Part of a small language model's weights: 7.12M parameters.
Each number is 500 + 50 x the weight over its row's rms, rounded and kept within 0 to 999. Layers, rows and columns count from 0. Numbers have three digits each. The size before them is the row's rms in percent of the matrix's.

# layer 7 MLP up, 768x256, rms 0.0579, rows 218-431, columns 128-191
101:509532518560434574490480510445581538507483507527458483497500521501507485396533516459544445373612492525524554445464447518477445508549478521502558455619501428638472515522441487399400452414586494
109:466540435492425529431529540500448452519474497423506548539466565524517562565567497530518546477563525440497449532439483505512367507557435517471514484530437451593487524496490461479393439497577470
103:524492522460523526464479514499518389528415517561450471595495567557522460549478485559482474528621523498592525548388457549458489509437443470536423465508453542486571544561562474491450433428527422
099:517578581469542492453593406479568545534521524607494547522475540515522512566513462531529516548558468509586376525468483528465471516484444532557458454455495549518505471455542518567505544456474449
103:552567483467505441464601467512621526527495447602452464488449571433546450484540465407424397562479521429495575462507504554493464400384472526500552487438426494598516598544475418441481518494540466
098:509512575603434565491488463543488403510553438587495529505429544560482454476532551476373526363516503506586447397468544518564565509551559499488471518481490518513473492489542450473462487501505501
109:491495489427537440535521434523506461416567464560498516524460480580475517473566551460453546533494539463562472503410586461449553640481543626456439542611528532566445502620488427563530453433419458
112:375489562567575502462457444472386547431444523523353482522563491475542525527609490466467417625506427466556525474426496409482535521507530520498485482526489475590515473547494433514494456470554502
096:550481561509514546453510590481519493424504469457446552549363505509573573553571487504552402564535401512504546566492573546480466483561495437445447425547491466552429488418446526522472539506529475
097:436533555517523592593453410484473603343527526533471560454486484556598514545492522443502551420520438468551526550528462455494456450520432438554435486446519560562464534556543502512520502516518479
097:420430507514511532555472533520462538475478554537407508504464494541555479396523515508450563484485447474401502508472562569434439500605468408531458462487598470563478595560421487498393525457390441
103:512545492435519499541520565450572544455461563526441504567534542484518528478464523551454520518553466486455472475432506430503566551520501476544541554505521578519575503434448509585398628519488359
096:507487628420480525514517399542476540496493525517489539466492520535446455514590546419472599496491576430457467531477377532472544587482516517494490490506386542504500517519386539539406562469436475
096:596500498447473572544529466497404426501465555578537488461526512426607427471577468519564519538451612406553496527448526543455497497496501491457597452608474466507448440449550455532459454468553419
103:513509560519415519456509545532449430491544591511476529572534552518573512533468538471519483568592527514488498558458511506431500484492496501485479478521455535543565449524550479428498528471529455
100:647446559494554493475521446612543533554562502499506479485485499551497472401433494506535393464577472470415551409588513441535453509553587465484503456495580478501479404463421456522440512502520503
097:521525492437491530475459466504559428463516479543518472607487439546500558528555507525518452566538505503545569544544537563486587431527510516462535559470540484438601559518547413574446586477512411
103:495529561424523597525489437562523498480525541527504604518513576456544598551498528500443550598599480475496458490489552530471505449502480522535482470508456520435565534576508430456506522515494504
097:522465528486616577486445544419453444386542546435501582532492630478521470398564501462518542431564481480582583386567404519431488587506539525418480485490473536520539510499547495462465481476523420
105:511551585482542494553510447525545518495613606464511558426529590471482455412537547551460566428530379557516471475443454409516420495560377472482514531528541481540478488559572446524541461445430504
109:494590522447461599497536600566434531540627469421475555496494555511565555435616473490547500548568523508522481535581477549524421495463417487435539458440567504503515508502481454479418460432426470
101:497567474430468535513562452518444492427433413453417516502463563450522538455537514494432444556496437484611513546359502488417465523474529496502466542529465437686620534416498491469424546485529423
102:488547494509469476516489482460483420404499459511437498439489510456444571617546502491476541551499507513543499543464572440451572546451461542503510600543459574530458431454494507528418530559504475
092:512477554357470494486558507493543557517503480491522478550529606533531545522439452499476414483548472521470419511505473474518493452492528531439474494424556537435501470530534480454450505509521391
095:494580516429526471436513481443458503550417464424497488527560495574527530549598443587540503518509478480478476518500372532538490459511506479482506476434503539596500486523499460480430517507379507
101:450526507472508500540525546524395561558490542458472601488515530534527462477491527401459480471575474453495596541463464410464508443476508561443476581467507524510507463597484506597470476505510506
099:565455549416408470505500496525514558475537418482447431476490518479553476431502538496555435417539512535565409508416561430518475545457502469539509493534488537518609387545537450539485426582552473
102:558528568465484564541518512496434397485493501459541497443544537583526466471504474485486536482500552456493566565466560457566513519598497472487519497528518467556492500484448490494412522481505406
104:563523546483487485483434444496539547493505508368447522552577507537483390545566511449462565524552479574456542418555461538388587493496448468557473580470455510508601478545391529439383520461453448
090:609508583416515594482453435617510488507539457404462493458569588620443450531568416471419581505502508378529548530508497482490452502457509569500480579486498505519528454567441526472547542448488494
098:452546500478502496512366457615476519412484469525534521513531534487507428492449581582476493426402447498447536570449604519499532462500470507490417470602512420459480517593434499455498500512564524
099:529537542564440516544438437550483499497532516547582452538469469526508507506470521560528518463488470551472485498532572497533550453457515513596579495556446455490534572500556465482444561471485405
099:550471473478488543450540494540396496532511571503481525562490539497469498453477526398471460571503475463573463515499515572450558489499503536393530505515559488507520532459480444618499594436439494
107:500480536454461514460435490576539533495521499472535536443433563516489470457614515439425400546438524426489593551512494486451525504468540511543569522484501549543387561549447446571461604439449464
101:586511604415499492547508478471516485550568514429510502426526466515494488552518502500511498450478436492545468499484537426456521446347472546507486425538443543541478460495492459496547479540444540
094:467526535488520494480631570503497488525392453479460582468484561501487499499526383533521510515475498455618471554446526576532457526526430544495590577456517524539545538498504444455414559552523515
106:472576496479369545484472401569571498523517539655460487431518524472617498485542550470436515531560518461608504547532364528472563465528504538511510536507494476561489533606498417520488528491440488
103:504517461494486527465509492547483487526532548406500508637447586510442410480548478489501467488536393497466524509504473516475458561453437580468516522517513488588465361502409501507491510504476471
102:414515522536526552447407475474487556468431563495489461548480509480571514481521490447498519447488579492577496441573510618440516456538585475539548465557551529414465494462577480499447568484502450
106:525572459432513462521506462559425466528542537501528471536528557528529534499517514522451394521479559357500491516512447490425447445668460455509634510525460476505514438586575456481464540521518522
096:463612571482486474505459559457411491532511468483569506501486566488437478534594454457498509544528482557470578521475437449438493488492455461516491611392544555525596620477475515462496553488505479
113:450538558468627485485489465527482503464488469489551537503475556488557540538434488571448475558570490504470528526523511494489494498525496545550490534535384457501551563511593367534441451520475475
099:597624610469543546497492469558471541487529527474452471515530512567513413435571523564524516544444403533457555547521531532490555528533431456520471473557410527507560548595531522458507467400460477
099:406496660380495460588598447548435541510559493477441499635455494482506435534544513498396500507562554488467423471510527511538498547430524456420538497533451516594482442509515461525407478426486480
094:527472464511413468478550403574473526499568491477454520517493507504483542519501451457576526464520514507529581495515523393532542449399424493421364556436464448452521498517493453503421451442478498
102:541512505391592557438582544639583572497536505514552503485554465517536492423587497514453514495427440599579525548489499456521515491495471491508570536490485519556537545540438452605550454476492484
101:514483486504494538496556470511461522404491562501430485464512475475505533381550422520462471520443464509528481418463475490526555485495548422417557504494540525589506409597483506509450453500493460
099:576442521496510501390431469487420542406454595578474473460480538550462533538513491454532470477569514468594430527431500638446458492512482505420426511549473498592565463445457457526514579515546457
098:477583568429414581512528484447494588491509425527484397508511439454470450583502529478436515452545462470528471524394542534457513583525477504470530598576495519501460524513552524508414395546484484
095:457528515427505479557539518577486503581553513485448533524441538480563550570468484491486603469461409468436538465366455505517500480449488510536519534505510610482493484501476484521540538474507509
096:419594511473663497423479430499505484501497469513483423492534443556539448547539492513545481479549461412499571550481421422388516476490502447450522501498459490528446556555583473497480484448502534
099:496529477467503439495511515528527511556559589438480491538595512536468472534576465495548454550559483500534497465543507458500496536472470555407508472490498559450463455570497529413430473462437500
100:485499582521466594422525519483544463475400458471490504511556515518521451524436479417509507556471399474557588516523530521498572528485372585517540517473504474540578531499516490421500503514441527
093:451546444458466496449585509512546497538532431563493569501445623528562608510473441480533552473502510461495498500505564511476493529533537486515521516506556529576477459511499512638451483504491424
097:519570540498497462474402471435481562437515521595401462575569515490523434487547451560493469515486440527419534461368442440495507471533523479520492571397500555491552503552538524563501459535418513
111:581535423459604555547446528497547545522429459505551431529519583484512511515583414470464461511481515457534501528487387467440504506447515593498475512610509516418393413517529447575476545562488481
102:507386468504484540547547392511528434395483540511438501508510520470554516433463468472485526546482478439536539520471514548488525513550453543509570484452451497504501528476551462506531518475517505
104:542552496485530419443547557522524505586553554507488564529519535597459472392555427579557503503580532489636465536558459448408515511498468434489516549624519534478483587546515507572482493523529501
112:506534521523514621384500464560554490505509620457510483516469487472603493563522567492463491450568460505520468575469483491408495471474470540498580529537574497531500476501490524551496463472535406
101:510496504505487443523480466566497459467559533514454489486502467466490524472544522393448492512464528499494554529522599429486468570515552520426544413546358443452470500630586403508496530505542555
100:445565621437515550569454532540497549477526434512578500548525392445555403451587427456545447493485529434560434556569489459452448481456526561528529496496503435558478475579451439419496582546505508
094:567477467427502492544484454459473491411486486525509401474505502463493441517602431460442503487488474550542581547552480640423464524549540448430560465516569477447435495494462555570554468492521489
107:522510428529530523488418429480519526488394473510537516499458472496546481501522510536491513442464398502495490536510469533496503500591524543437559406542587589502443539530601506450483479561393469
101:575579583507516506485471427503502536442466629453561539468427510482560500517496418529430516490562496576544514476457468547503425573456512472446469465492543468438613558485501512566495561479498551
108:566524531465532464551490501555490463522482400508497512548451515515475476530562506430495504512478561387514526419471658433507550527557440436505447578530551501454491477536504435505496455466535522
092:435516542495451500517511525440462563454531531497547505559474494368483500496511538588458482487585428507578423534470460479359607588438516482485516517499418436419592480524483552435388488629485520
101:485494530502513465539544488610433601514478508552427409443469509420513461390593548423489549472552526503422478486492579504474552521425520526510582566546512589540434456473440536486524554476487504
104:426585524450515561517503407475528459517513463474548453502500522508515496433498473443406410510597404482474573572423520470503516572514451505526518496471520599426462544588454453511488506485423475
100:564543545463467551464569494560463410363510454476531474482588513493517461499474479494506555431567567558481593519526538472547416432531469450478521477447511438503523450537550473478417495439456576
096:538491517420517521380441486494537473504435450560486591485515513411523471542487516511521479448540454524548533499418533515579551491505524522502536451560434539601472546500594475589533509480433463
094:547463470446535618479465478504520514479483557520470476548405515503556457453512373542486450445454405438497506512509509570480539547501393510510477538391494616469543471423469486491467556449429479
098:636556406512444475549584499553457509468480526434550464496481476445535526539583454490474492561524448455387570574491578487450565554505530529433479534406448518577552437472447483449403523393509493
100:578423593433518522423554455552535525444429585392506551543453449465510437466482533445563495476495487464471583532574528418532499554429572551493481473481364424584480448562487484523503493439352446
108:473597549438602601473451510444557484519482468465454520479478527459482505522518477550483489541668477465487503491504498476501541557510489403416489575614523517573528440411474472498452479434484448
099:438478534464478557467517526539486566492532578486458572527513447476510566453566517459468512591548454543495485419451487448424514569490413547437547531571513535533511511458578523434498425345509498
105:458583567461510533484504404521534446354534544438466583517422480416511480508588433592503482571485444486530587495477494521458412596494523565473552545557461523580459390535496485534524462456547514
099:417452514501505461559473514453526476531523519451516530514424626480455587420439480502503459522571589460548500441408429412435550546597507418453471452505462570550528497476582444547490540524474519
096:555476512427552543488477514448385536503551533451449543446525508406443381496526500386415467538572510558412493461473520456553503527480431543523578528541423474476547388536467501442467460455534477
110:417536560506584491502463534525547558448560483416463476503472606524527467430561463465479470549437422552577499562537518542492559569617496464466512483501508539609509540551517426475441393552535483
101:570548529366576509492482541485489421477527518434489461422533490573493520482477485486504570521464394511554541546482584485482505502461451519447443453484443465420455507419424530582458491543507484
102:438519500491506543552539495502494509442426625431417417576442517458541670508458578470478463468560503511587458426492449473383577518503500578544558470536514428559508425485489462539522467536475514
098:469464517438579535557611516535551485476490493541495560530456439420563458576545421524520364485532480519506591420445523558446560514533518548434458626442506448457448460576474430427614447516465471
096:563555558523475514530507498596557514532529436458476511500568481483511453550478579490514429448475474525493464486505491492417504510391499468493532518496442518468489518515406525551433520504540446
103:478540476533574538531463314556563500440482478528512475541521476536521489563434454588474514439546511508545518489543507507478495629560448537396554520552438507439495568482521441549488409559460394
101:494476556526526520516444404597550448508501557531484511479483465527501471510526485557422486505481457429452407461500508463402575517549482575533490600570526530492432530437449443574497500481520419
107:504430519486488588435517469556517514524519584480544467423497538471555474412530400448533528462512507485463550529513467550425411355502544526484572483503471431484526459444426486447528459540435526
093:499471489498525416502525446506429475588429511455450414534468579518509507527640498444484482509522422530515585528501460493558488511556459492569460449505588507497490538546531517532521527451485513
101:499509509465515557491575493384460487427560501574464538405509494487533463437623494539523468510550488507554421511454553517544438539547492513465511582475508564542459519489428446479468529428530431
098:453517570515424563363497424482410491492538569429453513477474477481503522439530531460492457552474485456437517531550560534480530552501543511532418529497580466574529472563601518490558434535469454
097:487462566576452540496535469447563442537463447563461518467519440520518496601579515512497516506585435573463519483517510581565525528492565468563488516471490523633547513463480507465482621501514501
106:452471531506503531504545492550423512499449448481487460514406516493518424467538376364500429503451444466489645469450495483490574472629519533534514459551449500452505468441546499545430566556416495
098:508549488491498528392469456483497575445465473622500443580471558452539553519567460429498556483601454373477685495415467476484527494559483513470489430465455453471553437542476499522427583562456463
097:489513464498409525486520532508425428465489529607367499491462522379517550493507389608434485566529540472512515468499499546538533496453490541568427401523430563516516495437430434483396616492438502
098:447439545443548476499529529469570585488485386556596505531444506520446465595557581452449473510560492465482438495491548535472552513474470504466570559435525508492503512444472468514548524500474379
100:436519640475432518558527465460477558523421482529452446431494553511556489469625533462513515431487529567467415458376567539459463480542422478473451469482528480560411429489445474521502500394458520
100:477462479357625524426478482467519555514500585567487497490569511497428444454498547522530436506497335517452494503414528446419442471569533563523553519439425576479430513518482496485566545641476509
101:450548501476467520406576496516489431550564489483473479529358494419497498461557379508542508500560512451502493485627528553463567552414510489469432588520528471545515514466445468535377566558545572
098:500565520499476466486612447569431499412547495449507526467511434501490520433512500543503485509527460580569528449461552487522385487526477436426473492571433529430464472574517442520476541542514497
099:569534536526355538428547506520427480468513533519380589570516565599542484460475471529492528449459442516515521487485594549553469556465528566573531557515470461474476441565436444499504557464471485
105:561569600503482512526560426472556450563519519449483457534458611470561386487533419448509540510454513447545502580502504532456448551547502541498483529355457512534514527552513472593435572492487531
112:470541527468447527590494464483523464458466585522520480529484485478601558544581517493569474462507546452487504413538452499429574536581530502464518617537497478476358491493583352526503526538499512
097:460577470428527491407606435512355503459483463479563535428493522528501496522541468518483529485499396367508507559470496523452500506563397546458545493376419487539560520462563512453601559462501444
099:451525525456512488498479479503505516459495463499388388520446459524481521484533503510533540426444537511480488435524537513496512540512498446520488569453553495511652517551460441519504434582479528
101:460447487414541521418434470476502502459464528505438454510416396554486513512534510480425582510443532478545491456464442453488531533516580549434439544497513504548528536438532494547493637589449526
101:483553535479484511444422502448551522544517562440465343447543434422607416501507411508440501541476535453496524443478549531473549551544562556485453561428462543456529368521514493570449463598463497
100:533522485413523557478446530439539520482388558454526552478411533444575514446507491522511438434480476493564552487436511505553513589459498521437474629469476418499555463571391474504478504530508509
099:503576519573506521552485477507470392500469549531520490438569504434590416446513460512396576464454470483458519533463439456460544422529437445471489547436428463550463520460451554440503596487524494
100:530493541441469533474468507472443454427477512477503388519540539498460523465514451434487489452564511433489475553502445521485545413538579334598536468490531446563479462529526448439497433548418522
098:533470492498532436511503447436514489452528441516433528540485525509585540581492473462447491407509456408499456547449480399390397507577446476502533567595581528448568541439499514498462555510474568
105:519559508449477533436585615504445493549533442387518556506412460470537541511560442452605561550570499459561453507489568470562552566489469468466460480474374559469490561486532494475443526472472523
099:508469523421509558513528426448482484502554485533497577466405478481499517501556456398474467633568471531608566502468495477448435469498541455484490544483464409470654486542454414495470446532492530
109:523663537460505532535450453533441460467486515416472502556524513497551401455542414579460475479510582421494535512507581479503490448473449531490542600523434563551427465476537515538523530445526514
099:520620488399519515446508465498432440481464465531496452521517468460470515548493421601489468447484493471565544455504613463401514493444522587526515452492592528542456483511536398577552464555480474
088:547516464500471519449394528516406403458409507455399441529489493485508515465533514450412535521453514522550474485445567483517556523550458501482548530518431486509457517494617494599470578605514417
089:526550549435562525568444517579573548468435465448537526591430565524563470470463508535527617463538418525523545563504475518484498480516407549515600585459527542480492580489468542512531521434456471
099:413546526523513491537480436569604445552509531522485463437446512588514601466596439453408564500439466433462537496508555582488544455522421468519493496461448511569457573597478439505501537483494492
105:510490515512482498435522448463517526476501501503496527530513519434537448496542495550611365437479410459529519488449515404490554565474519655446555540540467570486476520412536445584465439480518440
098:563567590513417595509489409491473466447475474475497527462570535511485515498541508391562461504550498497582472488451510518452535565531586503526558534515527451531566545428498412524546535524428467
106:577544514506488570520563504543518476453524534462518564514444571438440497439453461465503467554532502504542596483586499544467464467497500493430533481502429520574479454473496446439456491454502529
099:513504494479495402551579515540477497568456543502485490482350526446596553548510468517498496515473535390446567552526491465445532468386503502531502562442455553506514495508514452478469514457441551
099:497553471454582558524444466473453447444551558506590401643557575498488603519510467559486513444481505531507585571507531475463498515511467578445462505489498459547512493381465445423456504467407488
105:570486501502407590546448580593472457453459464497577524452500437382508450534534449407508538523461471482522565471487485576563580583501531570446541499552514534568526497550537429483519454442437522
101:489536658473499592533480546478438376569474488524501520457561468477507526531556491547450560550536522529547553516484449497470557473433433469508473432410523596506523485526505474541566513469463456
096:528486507479345465475539544512424526508528549468436487538455539506455490559548522518563504581557543466451469494484571565611473508496516544460542436533510613559531541506510535462462485558526442
097:520510519503525468471489462498521532490402551453449384589459559472481579481490489518488536491513431524459620518542489466576455534466472473408545609518465568464567490527493455559392437590510478
105:528476630506422552499425521628417470584584506484453561486527491544577510535611506452465593436528468522541612482456515632518431434541487516578438535543529523464498560543414437526536561535386445
091:424482607412473551588389491498541556580494472545552547496578481452535412527549451525468609608577463460531575488499505576446401529471372494458579461522628542510553489584505523533536509512518422
101:497506532506499552446397473441485618533489558491473480595474617469602520482529485428356517586602432501516560530489507483467550464512502423511524520605501484585581448367567471512512423530484527
103:441470529489538549469594484527535532509484531548498594572452431446489463529479557446523547516520513499468449473397544504466466342397444524462510492529512520469515578568407445529536539427479473
102:509530536453559547465427485508410492558493521588477600492519525501511523485508459562481508451554482571516474539492400529412550533458546480493461532545515457507496486488486468402611523567508498
108:437553528448486492535512534513531509423514541435468365495567503510491568498503425458450534394543512462460469523484456433496516490489452436530481443597437458605507544513458435498522436517405390
098:424499503444515560435562557485499560493536609514554574601474544503527454500549476450520415542402522478561519449553517575495537572562577560429585518483570481523578485564381507490553506475451514
088:500526533569524551491405457381406530410425548503437579495564431432549481501465470510557468520520477501424523405514472492493453555489590490510461517459464493607540461558450479465493586482583311
114:459529552499519534398487442516527517504489573480421467531473554454525560471552478429446532502636428535499514503465528553511428500536500578492509504468559455523511511455504432538482537548426478
096:543556476451476541543629531437464355449483479512446531457481487503486558501566493509482508493566531409473489602504400505531480514399484456501471530415468447551443465474454502434424529458458495
104:567496564522527476558516483536456483604540492561403531525525532460569461605565487487539569551511488449501561482493550480442528553476498478504518576551449508544456503403467505549533478459579510
102:503575541394462540490521411516632557440522526445522578579478562472522433438584480505545490503572471466506559453515477501506603491481509534534599479492442500508546507584466519553507482550457465
098:531604516525482520451490505461477554525403583492462551440470567485509452512481467498469420479541523478521487494489444577514517521453492469468474579499549568457517458539513408479452518456481478
089:499509535429544532495572543458498567469570538493389518477476409421552485481517544484479511462589568448447475537576448518387539512489478398490483482513548516559504412541531378431407571399522504
095:563563481438517492424524464531493539526471498533482516538531600531457485468429439459426401521489497508551432547553519438522458543545508558451537569471436494536521432443561459542512564484544455
113:466502542446552495453531516556496508508543520461507395473467524570461499479512482444455465503543533417500457545544531483440481465498529496538487486487469446488557531444447389561483507475428480
095:479545497418459510542538500486471517504513455471452506453437489567482490524514446475487495537530556534487520452526439473466417586502481525438507504518422476558560423530510439547425459568528423
104:532550491501576524520433504454452454506363464543451563523577512455579431481474500483386541521557449541515472477464468582389541422548536510439490517543483512512542504464476473570464553500437526
105:492656495473432556522448539497448512530480535554579524467440495570534580582549505512451496449469492526442551460493468460505568530471454381506515610514461519539541460471524471536510476509485549
101:517481549421458535481531452553505482460414523493489461571526513420532498437450378511387537515390545511521483487514395541550509443508536510465481495520445597575531418596504427456525544507492443
102:567473554518436536492380471542487445485519495497502588502504606590517522553532485508440467486444505555493544573511522477418573487463494469468613493453488454559580487505534479485518505453547496
093:426543548475413542501465552436548536503491486396478494538438572500521469516497412554492509378515445553431490573522492499538475533507391531576519466482529539515524562550511491463510584429537464
099:544613522406510407527398434458480526429536606527481412418535525524518530487503517542491485437610440425510547533433576524435453540473488448558504538535458518578543487502445498563485520485507527
100:540600493482507504583510478457549482543537510454446519494411463488554469464521447520387393384547454499485565431537502368512520440562518491482472504503498471473447527508451459581393569491412467
095:374626518501432546429503553516465423554496435505506530535506561531488442530558443457412506471520508521560480408448412510504449579518545549525535616600579507532451512524548482514392538540482504
107:509479497534559574544584462581435469539463451534434425472477537454472589508470613570489452427543482513523582550495569486455454472564483400534464452573435568511458525484443415532457474532383423
105:526594482468573568552530488610458411414534518487547472566496538519608466459457508394466491484566369563544527547485459519449541505514392554458516530531492430518540481525498460548438519399428479
097:529504414515632555428430557576446486509371432478500468440494547494556451528517508453440530570546505550580496536566515531512537425438511592439544444477494594578488429465467564562467520489515459
094:465451502427527505459400450476450537556504432502449490551448526496538378526518482430386612496479558498577360527553560480376466593406603513595430504460456578506467425531507506487540538510497541
101:486403429491529485460550464514425429486411498536480463453495458474576550576557470505467550507449488543599498507541562569492536467525542585453438592548589519528458499497541481499469463546409500
103:529498554434495529478584487528479454423469527509458494521499529489495529557514461494515434545411530528512475362469520571511558455460495463523489505530495577503509455515473505480415560498505441
101:438597547449488604502474574513427454407501413572422524510514431586556498514560492517460452508500470417506638541452526525414567607517499506436494564517431564465536452484455446529517379589478468
097:503588609462517537445476547536427533512568413460408587462569562578637520511496506477523527546487552492642503510496467571481599505505476498537554478494553517466553454497464423649500469481410405
096:517532457517412511474488476545456385425525528618527510564487449504654461521581451451526467505614512472613504490516485514488560510400419487520544583485478513498434561524498532499417405493471503
099:492566462564540430460545522564485520551374546559443470628538555465501566474546456647455550447526417512486488466403496539491564599467424486527474533531500531628470529403505416380471460543473426
100:474512535493494497446504447554559590536533501578485524514540519536572432507503452543483503501532427550445461486367496464475537504471430464563537470609461385440483480442516492459483502467560409
104:531588600515529589468591447476477514461495558619398547481458544495556525450488451544512528521601555531586509509431503620391466549570579476557470551557524468457502460546513472496485433428559418
106:456521537487440541428513422601418489489480577456522391519495549541463448424473436529449535566495452483525634549515449518491538481452440453442613560561498503451539606452463483542539495552420501
105:466500567503495488488581490461575469432442510469445520490465528459555441524552430483457525532589498531430506566559437541422449421468492566499440551501425517476542539527434541411488469471389400
097:597417528485451534498459339460615478446543553537491427549499463541479487498535629487542482561400493362496527469425478501471573456514452529449517551539341566466485526502515487494463438555491430
103:526447450435455629426524443469558505456511499450441542453443483462599487441625478558426420545475502371554535461479452512506442480475454508425536453515517484480489472527511460563485453570548514
096:514496563485587564437523468397431529527506419545447501440463439609464529519540497545502398515543470478503529504432531498433445498566481560436506509443458624508508600443397558502420524483416374
101:459601536443506467475491532580385565493497566461460415535474523473522452498522500465537472584499390405529476418600490433403521503460477557503529539534505469457449460490622462515511493464559433
103:538516565460475530414460522488541444433538456412414499538499550472507461493489526452498455461553495578555506525339494512507539370448456534446490549444440463514547534461512435509501538489524474
097:533603523521598485543523397573563478510400541594474519530495473462508480478527475504516510506526521513530547472459492560506448432584498486532543520579549446487473446536456424559562525500471453
097:601563535583453489496527399436558444459520508487483485494502566554457467468585500424505500450481433399462475628404521479529416476465418523515578562419442567577472514536402515498438525560499524
100:548479488492435452537443530502540523545519446499548438434557373503576468452568486499451400534499466510443491574459550465493593439590458527463506545470493534543524557593482473570467477587454450
099:520553462537479430439548455586502517460474513460455428573415621487515474466543471480346502480427527502548469421418469536464517444455533506516534472455416436504467527490474479456419622467485449
095:518509481497420576435483419527571569464449572446424547521457483490516570528642409489451552605460432542431451555570457538490474583364529539453427521529471517562472473469525541610478507470500469
107:428581510517622597519470367472384532544488533482496474488535557433531414559505535506474442570552493489537536471450485454460624504494528543446542503518521566442528497502573403611525504596444478
108:560510489491441491433481472450432525525618495472493446483533513411414483599592493562563452474534422430530590487512510504502563508434438432509462461481454548565423539527530433539534467444573486
113:503511493473540576481445515517525581503509469507493485655583436519472510452551507516496407424572492406617503456579479436480482452570472541538508426449459497597541463478499419515444521512523539
099:420507472524484450421514372500563521544493511502438456601540614457456492500639488461542505533467432477428557451504469496493471511614514522488573497504440464466469546537555499521431452580486443
101:499418573396530505475507494522536501566550415564530427507435582495547476583556446474507491511512510431528594552462607432457487527499532493501448496455535514437514374493452493463397526466507443
098:548444524502534512453454534525415377509496517493469537551513569580545434510606457543637471499469484454375550488471508494512441430496377602551500579482501538468483510559549443493511460516449518
104:484584448426518540474491426535561395478541466546548426441482447528497492452483457504446468589492549519485524556485491464526451430494515636490535532523539497479395493485559459565445420467460519
099:444439482459465475464421412485450525419514428455482463546475587484512503446501495451596493482483441461470501515511587422451528527480473374463471501508515518524585426437642477463411448506510465
103:503575517464536444550581565490528514550522485523534516607482511526557515622474481494483435533477510424527534463497520466525524455516495388417396528518484512519587515463530475548530525493498458
096:529489559510471604494485512521569545508688485478425528486574501478469561525516527493557483534479508521596437521512490552486488557493436445446472508540533486515465588539550476566502461561616404
090:490481548512514487516486538505450627422479465457439453453527565466475453386492483486513504550463460462463511436531492529360561406496454532532413527450533489525560525519498470497521530498450498
103:542517501481494547429470496499477449390559511440459494483536503498478525557544521539549561573555445459450421524453564464470408461491510451481469485442470534523577521520553437458533412447514451
099:493509545380412491509535526621533425501491550518408560574546468525483533559522481535532623473493528540435494423540459549528483583502435484518443476511487519477439517488560485546531481400458548
094:468450575526552496438546586550573545487543492459511542545504475520496527478528478488526595472580473517485484501475515503530554488551405556456589445442526511481512577431527406568456509636451457
096:497525519481534524474638462571432546514555452510357460586440505494563510503581464501543522519481465476453489449520483427489473509417458479514474502443503493584473464496500579469411570474469484
095:589495569527401545531498481554427451465528525562518508470529483586554606476497453433512493520517499490513387431412621490479435502485481378491457492505566655475533487473544455468482452509454542
101:595497554477488534472455434461454486474448529431559465523475677474507441501532490562443584508485469481534430606410487468459524489466522558412498540497559576557429463471505460545401523510481476
098:480449455519485475494493529514488510561587537513473534504435485421504493541540491509458420503539482455577510460566517468353540488526486406518500540555418604524523400454466529471435537492499443
100:526513508437457498416463471581540518496557424483548522561539490513449455524506479483565414537464472416458555543468529506429586585487561444481505533577498512461448496460487510528473416513480425
111:435612573524425523465485527540594401524447551495487423511524553452513552459535414499494557462498571493554431474485465544567427495491462456367498518505474527557515449530574452508498452498464565
094:427524609491538496501557481502475507523563515531439551532555586546466472471411480530642559527453469433499589544557557451491548580506422495496456532487472530509499577507545472450590528578443496
099:514567469477637533501457483503374433508405641451508503566496571484572507492482518494429462595492470489506489574453485455536400487461501523457529428487418515455567455517552452532543528426531480
102:565460587444472627481493459526462523462383533457553416505524555491470496466497514426505442480432452529521521496405440579543474493556517453488492512509403652520442548550578440607393436536454491
095:578523540472507463522609613578559489523538442513489577555482521504589506486518484467500469466555446493546545530467529556483501437542530462551559589490493496493553411588493473641505530428502477
098:486548515488470491517517522508544523540386511483395475463447519473577521501597491478436482421525510507528516480449451538501542452579345452386548471534433493661499558442484526495509491514546503
094:536536502473446472585487497628475536429498406551476427484532488476591425513583439447477519636451475512508448496475456429500551562522502548505507531521436493541455425500466513534438582562572488
117:482599524509612469512533501553560501547466594528542579415514530494532538473559536447575538534495487474541564529406470428400608495537609518460433618536502398553457513453525376593477483482399460
095:537459520514447505452542434460506574478526538568495382539486623528451587446625457435504571458501553496545471577448479511494507450477391503492504574489458464513565449478527487486483561507487468
098:530507469519597615411485461452578471444477599552498424588549477564452387471492468533465491403491495505482569461565488560478451452512428531554551564561525544467579535496476484441541459505540500
099:412455514464519499469498533550494472523490574436456522534458518425511527572498422537445533492511518471484537518497498515492485517522463533503470530486468593551432463596507460624520455507434448
095:535473519545584498473518545499484525533432544446466397466506529566454472500554479467501451542576460530563494514505542521419543603514421455474552490452521536476568504501443454432548549499489414
093:515433523475521619450395513498423454490516523571480447497565524517576549482526521473484486443415488447558494548516562515545577511550420572528535500503416544509575518489547567565448487500443517
094:434456466461550506519540468488584520528590483490460597514488444502517544528559507455362366534536465484438528454450503479452522461483512570514430480441417537540564410592553460520444482485459375
093:473451485480443512495476522474522580587417625515521470488510583481481521550490467485465574521457564509511510471521463446460532554490425597463498494468545557459550514512504520538486389548409462
099:550511504532520475453516492455510469513530515563475432528462440503580520531598563488456439503482450562505485523468508518442574514491467549492405470477515462613548519585370517552444539482476484
094:580584514459498503486568455460480531491495458560562558475562572416493469453440495551460531486517547478540481573446493405408505530424551512446521466597499562496456431458522485501484536617572488
102:483532546546530535556513386479481467485509526590495491519523428512482411439604508500508521547498567466441537438460505433452513590486539508420560506568522498469477463514534485513465574458455464
095:501479517563491523510528446482516525450569563465479491521588504456490510532515535448501476551505508536447547523519474550401522432508475559502474533371486529502493531464509503516460497462400508
100:483493478427555466442447472520378450405424368516450519494515537457522420465567535475554454478525436526541527473514512451439523522481545524435486545526456485507563439613469475506395533543568486
097:549539520419565594513477458484470563490453571505529432540426483457479495410535514547477497538493562428633549536552510422513537553467535466432472505451518482516507475553374435424507508391495466